Part of a small language model's weights: tied embeddings.
Each number is 128 + 32 x the weight over its row's rms, rounded and kept within 0 to 255. Layers, rows and columns count from 0. The size above them is the row's rms in percent of the matrix's.

# layer 5 MLP up, 384x96, rms 0.214, rows 72-143, columns 0-95
size [105 113 112 113  86 101  94 100  91 124 104  97  97  97  94  88 113 111  87  84 106 105 238  92  98 103 143  94  97  88  85 120 108  93 100  93  93  87 100  99  90 113 108 109 107  90  91 104 111 106  89  93 101 111 117 107 104 112 113  88  98  90 100 107  96  86 109  94  93 105  86  94]
[[ 69 155  90 114 131  74 137 109 158 131  98 164  81 165  93 105 163 128 107 147 121  59 128 138 163 148 100 143 137 130 135 170 179 148 146 144  99 122 141 112 144  70  85  45 147 178 107 141  90 183 132 105 132 155 117 104 125 112 122 161 135 115 205 148 145 177 181 154 181 104 109  84 135 132 117  70  89 161  70 141 153 138  93 140  72 153 124 170 173 110 127 120 132  92 149 104]
 [164 141 112  50 143 149 153  95 125 133  77  97 109 226 137  91 157 116 118 130  71 145 172 133 115 156 104 154 110 145  63 139 131 136 140 114  87 139 121 151 179 129 200 151 129  91  82 109 130 139 146 122  90 121 137  96 137  39 139 151 122 108 111 120  75 127 123 167 145  81 167 130 106 105 138 124 164 138 113 113 135 141 172 155  93  65 116  71 103  93 146  60 153 167 135 122]
 [114  72 118 143 125 135 128 102 124 122 124  65 142 199 162  92  71  99 128 148 117  73 135 166 170  83  79 140 122 215 154  82 128 171  96 159 139 139 107 154 102 114 178 168 112 118 130  52 110 148 122 137 149 129 153 185 121 133 155 157 111 133 121 165  80  67 100 149 109 138 104 185 179 105 190 123 123 126 131 113 129 147 160 185  99 116 103 169 131 112 157 145 122 127 125 186]
 [ 95 101  77 136  85 116 148 189  85 129 132  91  91 145 142  64 126 105 151 111 113 113  96 148 154 120 120 153 140 105 122 160 209 115 126 126 110 128  52  91 171 129 113 129 123 133 116  82 137 158  99  93 103 115 144  81 129 119 111 167 125 102 160 116  81 144  62 155 136 136 166 133  86  81 132 133 187 168 139 134 176 207 107 183 138 151 136 117 132 175 195  91 163  83 143 102]
 [148 140 111 149 179 123 159 158 160 134 149 139 100 139  90 134  41 117 100 195 133 135 164 193 114 159 150 129 122 141 145  91 157 153 155 222 165  98 122 129 150  82  89 142 138 144 140 159  92  81 177 208 129 104 155  80 139 149 105 122 108 133 115 109 113  79 119 170 182 182 152 103  95 155 128 111 142 114 173 131 179  86 178 149 120  98 154 153  87 132 120 103  95 147 120 126]
 [ 82 152 122 117  85 135 141 161 117 158 108 137 149 151 165  96  78  77 130 137 181 119  85 183 154  99  54 142 151 146 162 106 146 168  84 131 113 155 137 115 163 102  92  91 158 144  89 105 134 136  76 122 168 109 136 137 117 132  83 115 150  82 161 123 157 177 121  53  91 131 152  61  93 166 144 206 157  83 119 119 105  82 114 166 118  69 164 146 107 138 162 147 162 130 157 119]
 [125 161  66 136 231 110 138 132  90 102 177 127  78 124 160 142 155  93 112 118 151 122 143 110  90 137 141 137 182 144 195 123 149 151 143 122 141 140 171 140 111  96 108 134  71 118 115 201 134 108 140 169 197  95 144  88 149 146  76 123 158 141 142  92 110 181 134 101 150 118 155 164 126 169 178 126  93  77 126 108 102 112 142 141 151 103 124 210  91 191 106 131 158 120 141 122]
 [105 125 111 108 110 143 105 150 158 138 111 132 146  88 114 151  62 129  89 116 124 112 115 135 178 131 131 181 159 126 118 112 112 128 137 131 165 135  68 133 155 100 179  86 177 120  68 186  91 154 137 155 162  84  89 130 108 238 167 149 138  75 139 147 135 101 139 192 127 136 204 104 104 165 103  91 114 164 133 112 177  93 152 151 125 137 183  80 124 153  84 176 122 124 132 114]
 [137 150 102  72 139  52 176 150 177  95 186  33  94 132 100 133 159  95 122 156 137 128 143 110 124 126 149 145 114 157 105  74 122 125 132 179 123 179 117 153 133 104 106 102 126 146 138 116 137  98 129 102 158 110 133 140  86 107 113 128 105  39 177  80 183 139 153  99 108 132 132 145  83 137 147  62 120 173 143 188 131 122 128  91 133 126 120  67 144 146 146 115 177 173 176 151]
 [100  84 106  97 147 203 104  87 145  95 131 108 165 112 155 124 132 136 157 136  92 111 133 114 122 167  41 148 158 147 141  94 148 136  96 121 114 110 106 113  82 132 138 153 145 170 150 123 124 147 148 140 153  93 142 165 103  83 136 216  92 116 159 164  68 133 150 147 139 128 157 167 148 120 194 109 143 126 104 174  46  75 127 149 113 167 164 110 209 106 134 134 124 132  91 183]
 [130  45 148 112  99 124 109 160  97  63 130 118  58 166 155 108 137 128  88 122 150 132 105 109 189 124  89 187 128 113  96 152 109  88 132  94 127 127 107 171 159 151 147 140 108 194 136 155 166 133 119 103 144  83 191 109  77 123 106 116 121  56 111 126  77 103  83 130 109 164 188  93  68 175 166 103  81 117  97 109 127 120 108 113 162 112 146 153 155 108 127 104 147 160 115  85]
 [ 88 214  70 102 118 130 182 111  98 143 137 104 175 129 128 140 123 132  99 126 212 163  97 171 132 118 105 132 106 134  83 100 100 187  95 147 118 202 125 142 127  63 159 132  92 157 112 130 167 150  51 147  88 162 102 110  91 104 132 148 120 101 134 142 146  99  72 102 146 113 157  96  85 135  77 136 151 138 111 117 147 123 104 159 151 115 111 135  88 106 181 136 203 110 109 134]
 [149 135  92 139 122 124 135  84 157 130 170 118 125 102 167 127  87 147 156 113 171 177 156 118  84 142 169 127  52 100 105 143  57  77  87 122  57 125 144 188 129 153 104  94 101  77 119 141 164  97 143  80 184 141 144 179 131 155 125 156 147  98 148  82 143 131 110  92  88 104 155  99 131 121 115  92 183 115 122  86 100 155 135 188 105 160  90 155 135 179 118  93 126 159 147 187]
 [139  94 129 121  99 135 132 131  75 141 117 155 148 138 157 154 128  83 148  84 140 102 182 134 103 129  70 136 104 131  94 141 119  92 188 204 148 107 120 128 141  76 188  87  98  41 151 104 149 148 165 152 141 169  90 171 106 141  99  81  54 114 169 171 121 122 113 146 157 114  92 155  92 143 137 126  85 123 187 122 111 190 163 126 175 175 127 115 110 145 129 111  99  79 151 156]
 [116 144 174 120 151 163 137 145 165  80 132 139 171 138 141 112 111 160 116 143 107 128 149 189 156 147 133 138  72 127 174 117 124 142 151  40 108 164  89 119 138  61 109 113 134 165 138 103 160 103 161 108 138  94 120  47 142  76  51 126 124 150 152 111  81 104 162 173 177 171 111 107 136 146 134  97  84  76  81 114 117 120  95 145 102 145 159 159 151  65 130  98 163 113 152  77]
 [147 196  69 148 152 131 183 139 171  85 116 160  99 166 150 114 146  83 149  97 123  98 125 122  79 110 106 103 114 156 165 178 187  96 146 120 163 130 118 122 174 130  96 140 167 121 217 131 142 106  95  76 106 109 111 128 161 135  96 118 162 186 115  89 145  52 129 133 144 105 127  74 160 105 181 140 102  54  78 110 114 148 123 104 128 103 131 124 167 136 123 170 148  93 101 144]
 [159 112  83 103 138 122 170 182 113 106 126 135 160 125 193 132 131  78 144 138 120 146 179 135 128 163 128 144 185 163 162  90 102 101 145  76 150 164  99 142 161 155 108 130 194 125  82  36 137 164 123 152 123  90  77  88  97 176 159 126 107 122 159 110  92 126 108 183 164 126 115 133 108  79 136  86 133 101 149  71 155 129  77 190 122 129 175 168  77 138  91 109 135 114 130 146]
 [143  93 116 125  97 130  91 126  70 102 120  76 114  84 136 180 130 113  42 178  86 150 199 166 121 143 135 136 167 123 126 123 120 173 115 114 116 139 176 147 208  74 143 164 157 124 117 115 154 100 107  86 177 166 122 138  96 109 190 112 131 103 136  99 132 106 145 152 177  68 138  89 137 123 132  80  92 143  80 133 178 146 147 141 107 123 108 124 121 175 131 164  69  95 165  96]
 [ 76 123 186 144  79 156  96 163  99 131 114 127 173 150 159 159 160 112  90 178 104  90 168 173 160  55 124 195  97 120  59 127 157 156  92  98 111 132 102 134 164 198 102 152 117 127 147 125  74 112  99 115 159 123 201 159 175 129 153 161 113 142 145  80 103 149 144 111  95 102 145 141  82  99 104 126 176 127  94 131 130 116 119  67 101 164 129 116 136 127 118 124 177 170 100 139]
 [106 125 130 145 166 174 178  75  90 142 155  66 110 141 125 130 113  97 130 161 157 112 153 169 133 144 145 199 134  56  72 168 171 110 116 142 146 227 114 127 129 143 145 131 194 146  86 147 137 135  73 139 137 158 104  84 156 151 112 154  92 124 147 125 136  94 109 126 101 147 122 141  83 128 107 108 155 176 164 157 120 155 172 122 113  96 168 138 121 100  69 164 204 138 137  89]
 [157  69  92 119 100 182 100 161 165  92 146  92 140 119  78 143 111 137  90 110 135 116  66 122 128 112  93 167 112 134  97 150  75  97  74  91  67 156  88 148 187 115 159 164 150 123 122  62 162 113 146  64  88 120 119 118  81 112 195 120 143 119 168 138 150 124 115 107 137 132 132 161 160 163 123  63 132 179 140 128 121 145 120 140 130 163 119 150  50 160 108  58 139 146 138 118]
 [128 154  93 126  95 105 136 106 184 123 116 116 149 142 155 167 103 108  67 126  63  37 118 118 144 123  89 119 174 140 126 110 131 126 131 148 103  98 154  79 103 100 169  94 120 119 157 152  41 163 173 133 123  93 142 144 158  66 189 155 133 152 165 125 126  95 119 131 169 149 154 144 127 144 193 118 134 108  58 134 113  93 127 165 110 151 128 139 134 148  79 134 202 163 124  68]
 [142 195 122 163 118 118 120  89 119 119 140 129 125 120 142 105  62  79 118 134 188  87 155 123 151 125  91 120 155 160 104 157 157 174  61 145  94 139 117 169 155 141  86 120 101 105 136 103 164 160 139 137 167 117 167 177 155 103 122  90  94  85 174 147 217 139 106 126 176 107 143 112  83 181 108 180 149 166 145 166 118 103  59 103  56 106 141 138 122 116 149 124 168 154 104 150]
 [138  97 137  90   5 138 150 145 167 117 156 129 103  99 112 154 108 114 136  77 126  94 138 110  74 113 192 117  93 137 168 119 120 127 117  87 132 154 120 149 133 156 156 117 102  88 114 107  85  84  92 146 126 109 157 115 146 136 138 109 100  91  45 113 127 115  65  88 120  98 124 167 172  70 143 127  99 103 120 142  68 122  85 163 105 147 101 154 194 102 120  74 161 105 161 131]
 [127 154 136 112  78  99 139 163 156 111 149 140 101 102 136 176 149 103 113 121 130  58 102 100 133 115 150 164  84 143 133 155 151 139 117 163 177  86 154 125  70  76 168 121  87  84 139 116 118 107 111 124  79 185 170 145 117  93  97 173 162 188  79 223 101 156 143 132 129 168 158 150 162 166 152  76  84 118 137  91 107  91 103 122 107  80 125 135 157 160 179 105  85 117 113 107]
 [122 135 115 180 103 117  75 154  95 142 127 162 116  71 142 154 115  96 116 117 128 102 168 143  63 122  99 117  90 147 144 158 111 145 146 207 109 160 137 164 119  84 157 114  96 142 218 136 170 169 187 147  99 111 154 144 142 159 138  89 139 138  88 148 125 119  98 133 101 223 132 143 147 131  96 145 144 183 110 113 159  87 101 124 175  62 151 201 118 158 126 112 125 149 123 168]
 [154 170 130 148 135 150 124 105 119  64 107 148  97 113 130 114  73  60 108 146 174  99 164 143 163 122  70 103 162 112 124 152 208 192 107 106 115 160 103 191 154 145 102  89 119  80  98  98 173 153 123 132 163 122 170 131 154 112 102  97  91 104 147 136 202  98 132 105 148  87 136 105  86 163 101 144 178 188 123 133 158  96  79 120  61  89 147 143 127 102 135 128 135 100 117 150]
 [126 104 132 113 201 131 198 116 119 108 158 149 110  44 149 158 119 136 132  87 124 176 135 144 122 154 121 157 101  91 124  99 105 121 145 181 142 150 171 138 177 157 147  96 104  95 116 150 120  97 163 126 116 128 157  89 156  91 144  76 191 154 144 174 157 107 183 112 184 190 135 173 121 163 200 136 111  97 142 132 109 167  53 172 134 126 118 177 171 117 120  93 119 126 148 143]
 [135 111  99  76 154 131 165 154 169  96 133 175 110 141 159  72 132 120  95 124 113  58 117 175 103 121 141 169 125 168 117 148  53  86 129 184  97 144  63 107 147  95 156  53 127 151 133 144  95 201 120 128 131 184 126 179  95  72 129 111 143  99 106 140 117 154  88 175  87 112 110 122 149  90 153 148 100 109 131 157 128 154 147 225 136 140 123 153 148 144 115 155 140 109 143 126]
 [191 131 162 133 153 121 143 141 144 108 119 151  91  87 161 100 176 117 143 103 173 177 148 131 113  91 124 203 106 189 105 146 123 160 117 161 114 123 139  80 126 116 154  98 115 157  68 130  54  93  92 113 150 129 103 114  98 135 163 109 117 129 160  61 222 126 109 157 141 149 160 173 108 141  69 113 142 115 118 123 116 118 105 104 136 158 131 132 137 151  79 178 212 109 156 174]
 [165  90 102 145 162 173 117 164 208 140 109 146 117 146 126 140  92 134 110 130 133  77  97 132 122  74 144  78 125 137 158 113 232 169  84 103  88  97 147  93 120 145 138 139  85 147  74 122 141  83 127 149 134  80 124 165 108 141 185 125 118 185 110 116 200  99 100  78 106 163 164 167 145 126 107 116  79 126 127 198 145  95 138 115 107 188  99 156 103 109 141 106 123 133 131 143]
 [156 215 110 115 174 118 125 185 125  78  10  90 124 151 162 132  98 105 105 173 154 102 173 168 107 162 118 165 140 147 134  99  97 118 117  88 118 143 115 177 136 165 172 110 114 146 109 124 134 150 109  82 107 125 138  79 122  76  90 206 111 158  81 105 143 148 121 137 137 128 139  85 148 112 167 109 116 106 100 124 172 195 139 126 156  87 103 115 151 122 176 135 156 142 131 137]
 [116 113  79 122 141 176  72 120 188  94 147 128 126 134 214 133 191 110 137 138 215 173 127 101 124 180 107  89 128  89  96 185 168 108 110  99  84 118  77 124 107 133 127 120 112 103 127 130 123 158 122 134 158 162 164 135 116  46 115  99  77 118 120 119 132 166 159  67 139  84 147 133 136 140 111 115 141  88  80 105 130 176 128 127 177 104 137 113  78 133 143 134 131 177 184 125]
 [147 123 123 108 192 134  97  17 141 115 192 122 149  91 119 146  71 170  54 140 120 153 148 147 119 114 104 155 129 119 109 173 170 110 144 165  76  82 103 125 103  78 137 123 127  93 102  99 151  90 121 116 158 118 105 152 115 130  93 171 101 188 117 104 112 114 144 110 116 157 174 156 126 178 135 126 105 125 138 144 136 158 138 205  71 145 130 177 157 160 136 101 189 110 119  88]
 [108 146 149 177 150 141 138 107 161 114  84 107  50  88 101 113 103 103 160 112 158 115 154  95 168  73 134 115  81 172 105 160 160 145 103 122 120 152 100 140 213 125 160 102 114 149 131  78 128 106 113 152 108 101 147 140  97  83  93  82  70 161 136 138  94 154 135 120 168 191 110 201 132 105 118 107 114  68 129 133 207 139 165 175  94 145 137 116 150 121 173 119 105 139 169 162]
 [ 96 149 106 142 115 128 208 118 177  85 100 127 106 177 139  85  75 164 130 125  85 164 161 118 152 170 163 144 127 121 135 183 182  98 134 121 151 136  90  76 115  89 103 134 109 101  80 134 153  96 121 170 152 110 130 132 112 132 140 128 133 154 122  87 228  96 168 135 158 133 132 122 124 124 153 156  81 141 150 114 144 133 168 143 121  17  94 129 204 174 112 127 142 145 135 123]
 [101 137 143 176 135  85 166 162 101 164 122 123 121 187 131 141 120 123 138  98 160 129  95 193 147 204 152 197 119 107  72  89 101 136 172 106 159 184 128 168  97 124 121 126 153 136 100  93 118 118 191 121 138 109 102  65 107  84 144  97 178  76 113 195 126 152 133 100 139 123 135 134  65 133 134  98 138 161 150 150 148 113 135  76 115  72 138 153 144  98  95 120 184  85  91 110]
 [119 126 159 100 137 125 194 132  88 115 141  87  84 134  74 111  72 140  69  79 179 176 134 173 125 129 126 199 152 136 134 152  87 108 130  96 137 156  69 179 154 113  88 160 171 130 149 184 131 138 108 126 142 179 147  59 151 131  35 112 127  97 152 141 139 114 163 174 137 154 125  93 123 108 117 117 134 138 121  89 111 148 147 106 132  66 137 138 177 162 102 164 120 121 183 123]
 [ 86 121  68  83 170 208 138  80 154  75 151  92 144 164 144 107 109 133  44 169 123 152 204 163 148 171 126  39 107 103 128 136 128 143 108 152 145 133 125 150 143 129 137 130 122  98 144 155 134 110 137 177 170 110 113 137 150 143 115 117 116 138  88 107 159  99 122  80 186 150 128 193 105 177 180 115 155 122 128  83 123 166 161 142 135 125 143 145 130 120  89 117 128 157 116 199]
 [139 188 140 157 108 127 120  96 145 126 113 146 151 132 163  48 127  32 122  88 149 100 143 195 130 104  86 138 102 179 130 112 118 146  92 134 110  65  91 155 119 100 181 115 137 140 132 111 146 146 132 125 164  84 172 217 114 108 103 115  73  90 134 131 132  69 137 154  99 144 103 102 115 173  76 153 148 152 164  99 132 111 108 136  97 105 138 124 140 105 182  88 110 173  75 139]
 [144 151  93 172 104 178 190 113 105  67 146  94 104 123  76 147 116  80 114 126 141 100 162 127 157 120 130 190  68 161 100 100 186 146  96 100 172 163 108  89 149 147 154 114 156 152 123  87  94 118 179 166 154 131 132 131  99 201 132 124  85 115 115 153  88  99 117 140 143 114 143  78  87  95 172  99 120  78 179 126 154  94 165 178 121 134 116 101 119 105 139  71 132 149  75  89]
 [ 99 103 133 120 190 125 137  93 155 113 123 108 161  89 173 199 151 125 113 180 147 116 128 180 151 114 172 102 151  92 106 177 125 125  96 131 154 114 160 135 126 191 124  68 124 119 145 146 186 124 142 102 149  96 166 174 104 179 160  97 172 110 155 106 129  69 109 128 161 124 205 112 124  88 131 131 107 163 209 107  95  80 174  94  88 139 126  82 126 131 151 142 134 161  85 158]
 [143  86 133 100 174 141 133 143 139 118 135 133 139 148 192  93  66  95 121 143 128  42 132 104 100 102  61  93 104 155 171 193 108  77  89 122 130 113 114 138 117 108 180 125 126 136  64 106 109 181 107 140  92  94 138  86 127 122 121 137 118 127 166 123 146 123  59 165 118 128  97 125  78 100 141 130 144 137 222 123 141 127 168 181 148 190 125 118 182 172  95 117 121 129 116  95]
 [134 126 163 129  65 128  97 137 161 127 122 143 109 170 140 148 124 133 169 119 104 173  97 136  69 107 135 164 158 131 134 187 154 195 112 125 120 155  99 146 121  85 149 145 103 155 146 115 155 101 110  92 123  64 146 177 126 142 174 148 128 151 205 139 191 110 128 155  67  59  96 106 156 148 184 117 207 140 100 101 122 121  76  95 179 116 181 124 120 138 102  79  97 122 128  96]
 [146 117 120 100  73  65 183 121 112  89 173 139  99 166 148 113 159 129 135  76 149 118 139  84  91 179  88 165 129 169 134 116 166 128  86  70 158 143 103 103  59 116 120 116 107  92 131  94  93  48  99 149 109 102 170  92 108 102 105 144  89  95 191 153 151 108  67 106 106 130 123 171 102 118 151  91 130 115 147 106 134  70 164 109 122 112 168 117 136 152  82 120 140  97 187 111]
 [132 141 146 120 155 144 151 127 137 154  92 149 133 132 139 101  98 133 115 198 151 163 160 140 146 132 106 121 156  75  64 143  96 135 102  87 127 114 167  93 153  75 182  77 137 157 157 115 161 137  99 121  68 140 101 107 105 151 125 138  72 153 138  69 139  38 154 171 185 134 174 152  81 139 108 150 125 107  80 150 157 160 169 112  79  71  95 121 143  80 121 121 121  69 150 175]
 [106  70 141 116 166 177 105 106  94 130  99 109 131 156 178 144 154 143 106 134  89 165 122 160  80 211 117 123 158 225 111  94 123 122 130 136 134  94  80 146 188 145 159 112 125 138  89  81 127 161 110 148 168 149  67  91 135 111 108 135  90   9 106  82 135 120 102 158 114 110  99 110  91 114 162 132 185 160 138 137 145 127 136 132 150 119 145 121  97 161 134 129 160 157 104 133]
 [143  94 105  90  93 156 141 141 179  66  52  80 115 132 123 123  89 110 153 141 142 111 172 139 106 162 127  90 172 119 132 141 126 107  99 175 138 119  81 143  98 123  99 114 117 125 180 158 132 145 140 152 213 102  67 150  83  66  88 174 133 194 193 133 115 121 165 141 168  60 127 138 194 111  85 114 153  90 152 123 129 139 110 121 146  84 154 151 106 131 134 139 114 110 136  86]
 [ 82 112 108 118 134 131  90  83 126 117 152 110 101 131  59 157 147 131 118 140  96 116  89  96 160 151  86 102  65 132 145 141 120  89 107 129 172 154  64 141 203  89 121 123 152 168 164  91 112 109 128 134 181  97 165  86  68 114 104 158 151 178 175 134 129 138 153 123 143  86  89 126 128 138 186 106 156 168 130  86 104 139  71 118 159 130 168 130 174 205 104 106 116 135 168  74]
 [102 180 143 110 104 133 131 154 124 102 103 145  90 144  86 127  53  61 166 123 159 179 126 165 157 111 103 135 103 164 150 114 109 137  78 103 123 200 128 124  78 138 161 131 148  97 127  73 161 109  98 105 115 140  92 126 144 153 154 131 128 108 138 190 158 134 125 125 128 169 126  97 129 116 137 154 212 141 234 144 110 105 140 196  75 126 117 126 171 126 148  60 116 105 110 139]
 [127 156 160 131 115 109 124 136 137 108 123 143 133 123 122 156 115 130 102 171 160 142 167 137 117 131 151 176 113 135 153 159 155 144 180 156 116 157  78 122 119  82 119 135 165 122 255 104  89 149 148 127 185  81 118  84 102 133  92 179  57 128 162 123 110 114 125 118 163 111 158  88 135  81 118 122 134 121 131 149 156  76 115  94 103  51  56  82  97 134 124 126 158  76  85  78]
 [ 35 142 121 112 156 176 128 154 156  79 170 177 132  88 107 107 138 114  95 152 137 126  97 118 125 133  60 171 123  43  93  82 151 120  99 156 143 199 105 167 140 135  87 125 139 104 111 141 131  73 130 176 143 110 162 142 199 139 135 113 177 141 110 161 158  87 158 105 165 147 131 134 163 144 189 109 153 116 138 139 128 158 180 132 152 145 172 150  93 149 125  84  88 163 151 124]
 [ 79 175  69 130 165 153  78  67  54 110 131 134 175 118 127 177 113 144 100 144 124  61 105 174 171  93 128  81 157 158  99 146 130 152 122  98  30 149 136 128 123 145 116 143  59 121 138 109 116 154 135  93 185 122 173 127 160 115 125 157 118  80 105 132 100 133 143 141 162 100 161 103 146 157  63 160 151 124 129 161 128 141 130 118 149 115 168 107 143  91  79  88 155 122  86 156]
 [148 139  59 122  71 146 141 121 174 133 122  69 170 162 148 180 110 146 143  77 112 150 130 129 111 160 149  57  75 127 120 100 125 160 104  82 115 149 150 108 143 128 203 137 101 158 108 139 130 103 122 188 102 133 117 140 126 147 141 170 142  92 143 184 138 131 159 131  87 110 163 126 145 121 168 178 117 101 122  81  68  86 102  85 145 135 195 119 177 167 160 171 119 171 155 182]
 [106 110 146 107 149 142 158 106 154 127  96 107 122 167  66 148 115 123 124 123  89 105  90 135  75 180 146 156  85 149 138 169 116 120  94 134 110 166 156 149 217 108 102 110  81 159 154  73 152 113 108 140 112  47 150 136 123  90  79 187 203 127 108  81  96 123 170 212 128 100 103  85 161 110 141 112 124 179 118 101 129 145  96  91 126 118 124 119  85 121 165  84 156 130 128 138]
 [170 129  75 105 157 175 185  94  86 101 139 124 100  88 112 146 137 117 172 119 150 116 136 179 167  96  92 131 127 149 111 112 107 172 145 128 100  70 115 136 132  88 155 133  65 130 232 110 167 120  87 116 149 205 127  83 115 143  88 149 125 154 124 126 155  93 116 168 164  97 122 180 168  70 103 129 115 158  91 114 192 139 157  99 134  57 104 122 121 128 133 119  93 124 118 142]
 [ 88 104  66 112 105 105 128 229 178 117  69  86  91 114 122 147 104 133 154 142  75 142  95  92 150  84 141 109 119 133 163 185 148 108 128 136  93 106 151 112  58 109  92 129  73  98 169 120 120 112 128 149 108 163 174 143 122  95 105 157  92 144 159 151  75 119 122 128 175 136 189 186  65 147 155 157 168 134 127 140 162 106 172 104 185 118 100 145 152 141 132 103 110 132 109 131]
 [ 74  96 114 119 110 127 134 185 136  70 196 123 142 149 147 134 125 106 130 136 134 126 118 122 167 100 118 128 106 146  88 145  56 110 113 110 111 143 128 157 118 137  53 131  82 145 144  97  75  92 104 182 200 134 137 107 148  85 201  80 148 109 118 104  70 104  95 120 158  51 125 144 151  91 107  60 125 133 151 157 115 113 121 127 104 121 179 162 178 164 121 121 166 132 105  75]
 [166 154 150 113 134 141  84  89 186 171 112 165 120 101 128 142  63  93 128  81  91 116 171 191 164 125  91 132 102 132 119 129 132 133 144 158  80 153 127  81 165 141 183 135  35 136 112 104  76 132  71 124 114 128 156 100 132 108 118 145  70 109 125 142  74  94 105 156 135 102 115 147 158 156 145 150 137  88 124 123 171 164 118 135 111 108 130 202 201 103 150 105  93  64 134 116]
 [136  92  74 125 133 140 157 137 113 133 182 170  66 107  74 111 103 147 106 116 187 100 123 144 138 118 119  64 111 144 108  49 111 102 129 144 101 144 130 209 154 150 125 149 164 133 125 152 196  77 141 129 100 149 146 170 212 103 109 146 141  84 123 122 105 104 114 157 149 181 162 150 125 119 127 116  45 134 104 164  89 156 109 147 175 132 182 144 156 140 174  96 109 136 131 140]
 [169  79  71 123 129 139  81 170 160  92 137 160 101  83 151 126  71  71 131 102 151  79  72 106 144 103 118 150 177 156 156 108  78 128 152  92 175 141  93 118 150 136 133  84 115 130 133 119 139 211  98 115 115 157 126 106 128 144 124 150  65 127 111 127 144 158 160 126 160 152 165 106  87 154 162 141 114 148 141 160 131 113 145 147 158 152 111 107 123 185  89  76 129  70  34 159]
 [121 164  84 169 116 129 132 116 121  69 121  57 138  65 100 149 127 123 139 112 179 101 177 126 111  99 150  88 135  90 114 137  85 104  99 160  73 125 174 173 168 154 140 132  84 140 141 153 147 127 196 112 175 132  99 155  91  96 141 143 143 135 155 128 129  56 167 157 168 123  77 118 119 160 148 194 159 107 108 126 129 182 100 135 113 108 115 201 151  82 140 117 161 181 127 173]
 [121 125 121 118 146  70 162 168 150 167 101 139 133  51 165 150 105 121  92 131 176 134 171  92  88 129 128 128 160 127 132 115 139 105 113 194  80 142 168 197  82 130 117 129 118 105 100  87 105  86 104 107 117 157 117 172 136 144 125 160 101 134 166 122 124 114 167 100 166 152 150 156 155 100 100 168 171  96 177 150 135  67 195  79 205  72  91 148 142 152 176 146 132 128 145 157]
 [163 110 110  95 144 143 153 159 119 116 108 121  89 115 111 136 109 153 145  91 160 156 170  70 122 146 119 153 197 109  68 108 146 143  71 145  96 183 131 119 125 146 132 127  98 131 110 122 151 137 106 160  70 107 121  58  84 111  70  99 148 109 101 174  92 106  94 116 140 118 144  69 113 121 167  91 117  99 203 157 131 149 192 129 143 113 165 188 100 169  93 161 130 125 141 214]
 [ 78 163 139 141 156 124 111 123 146 119  73 142 157 107 206 115 139 153 134 170 112 134  75 125 148  80 123 101  91 138 130 170 143 125 122  97 139  93  73 149 189 151  62  91 103 186  85 130  84  54 126 153 175 159 150 141 139 108 178 100 120 129  51  96 175 139 118 157 169 122 129  85 137 137 118 118 145 182 136 139 164 150 135  94 200  99 137 110 162 101 162  84 125 134 122 118]
 [135 163 158 131  99 135  79 138 114  76 108 107  96 147 107  97  80 118  92 183 105 109 204 149 133 192  69  70 161 143 100 153 125 152  81 122 133 134  68 116 109 166 122  94 158 174 126 112 103 148 111 161 118 162 145 125 155 142 121  93  89  78 106 147  71  84 104 146  78 123 147 187 128 116  92 139 121 108  69 165 111 112 162 110  99  94 142  96 125 118  89 142 124  43 114 162]
 [149 191  99  77 136  85  89 144 105 130 130  63 180 119  96 135 130 118  91 122 179 143 133 162 108 107 121 184 127 164  56 133 136  98 158 167 172 122 111 160 113  58 125 121 121 126 110 123  84 147 204 139 166  81 104 108 107  66 100 145  87 120 127 132  73 170 179 126 146 147 141 186 168 127 151 147 169 108 107 154  91 110 164 145  84 122  80 141 167 111 118 140 137 100 122  82]
 [142 140 114 145 103 162 112 176 206 124 111  58 116 109 140 112 143 144 136 133 127 145 133 111  80  91 129 135  84  98  69 190 136 120 114 113 150 139 108 219 172 148 111 145 117 152 147 130 123 101 121 136 173 165 145 118 125 223 104  91  84 165 150 123 151 135  60 118 169  60 133 119 101 154 191 147 134 151 139 150 126 118 151 148 195 100 102 107 168 113 159 106  88  91 108 129]
 [166  87 148 140 148 131 187 138  75 106  99 117  91 136 106  90 156  71 155 156 105 154 145 179 138 105 190 249 119 123 150 190 163 105  85 112 152 150 124 129 205 150 110 186 165 164 126 110  89 169 112 160 165 110 127  95 126 176  98 154 100 165 136 118 121 161 137 111 128 132 123 146 143 113 132 119 138 172 137 140 111  98 125  96 111 152  88  83 129 152  95 181 156 107  97 146]
 [111 176  84  96 105 161  90 192 191 154 138 144 129  89 101 114 169  77 120 122 118 113 157 125 170 141 103 134 108 146 138 113 111 121 158 163 107 115  76 127  93  71 166 135 149 163 189 182 157 103 109 141 101  85 136 127 172 127  94 144 115 106 134 163 167 126 120 153 121  54 123 165 113  92  81 159  97 135 137 143 108 115 134 134 103 118 116 112  96  54 141  74 172 222  90 149]
 [122 131 137 115 128  77 108 113 210  64 132  95 184 170  82 133  83 128 111 103 117 142 131 145  86 137 109 170 127 101  95 138 149 106 154 124 102 189 111 132  88 146 140 158  80 120 100 110 100 135 143 153 170 105 167  75 108  80 138 181 128 145 116 143 172 127 116  98 176 146  95 122 172  78 120 118 109 127 144 109  90  89 169 121 120  11  95 126 121 130  75 146 174 122 113  90]
 [ 94 102 122  96 158 119 101 114 164 122 144 130 125 125 195 111 158 171  73  89 169 147 150  96 126 166 148 133 166  93 110 133  95 171 146 130 123  81 121 162 168  66 146  97 145 153 120 163 105 143 108 132 162  89  84 108 101  78  68 104 126 116 108 171  71 155 108  78  95 111 144  86  97 133 139 142 167 170 152 198 124 208  79 146 134  97 118 136 135 181  94 130 197 122 129 143]]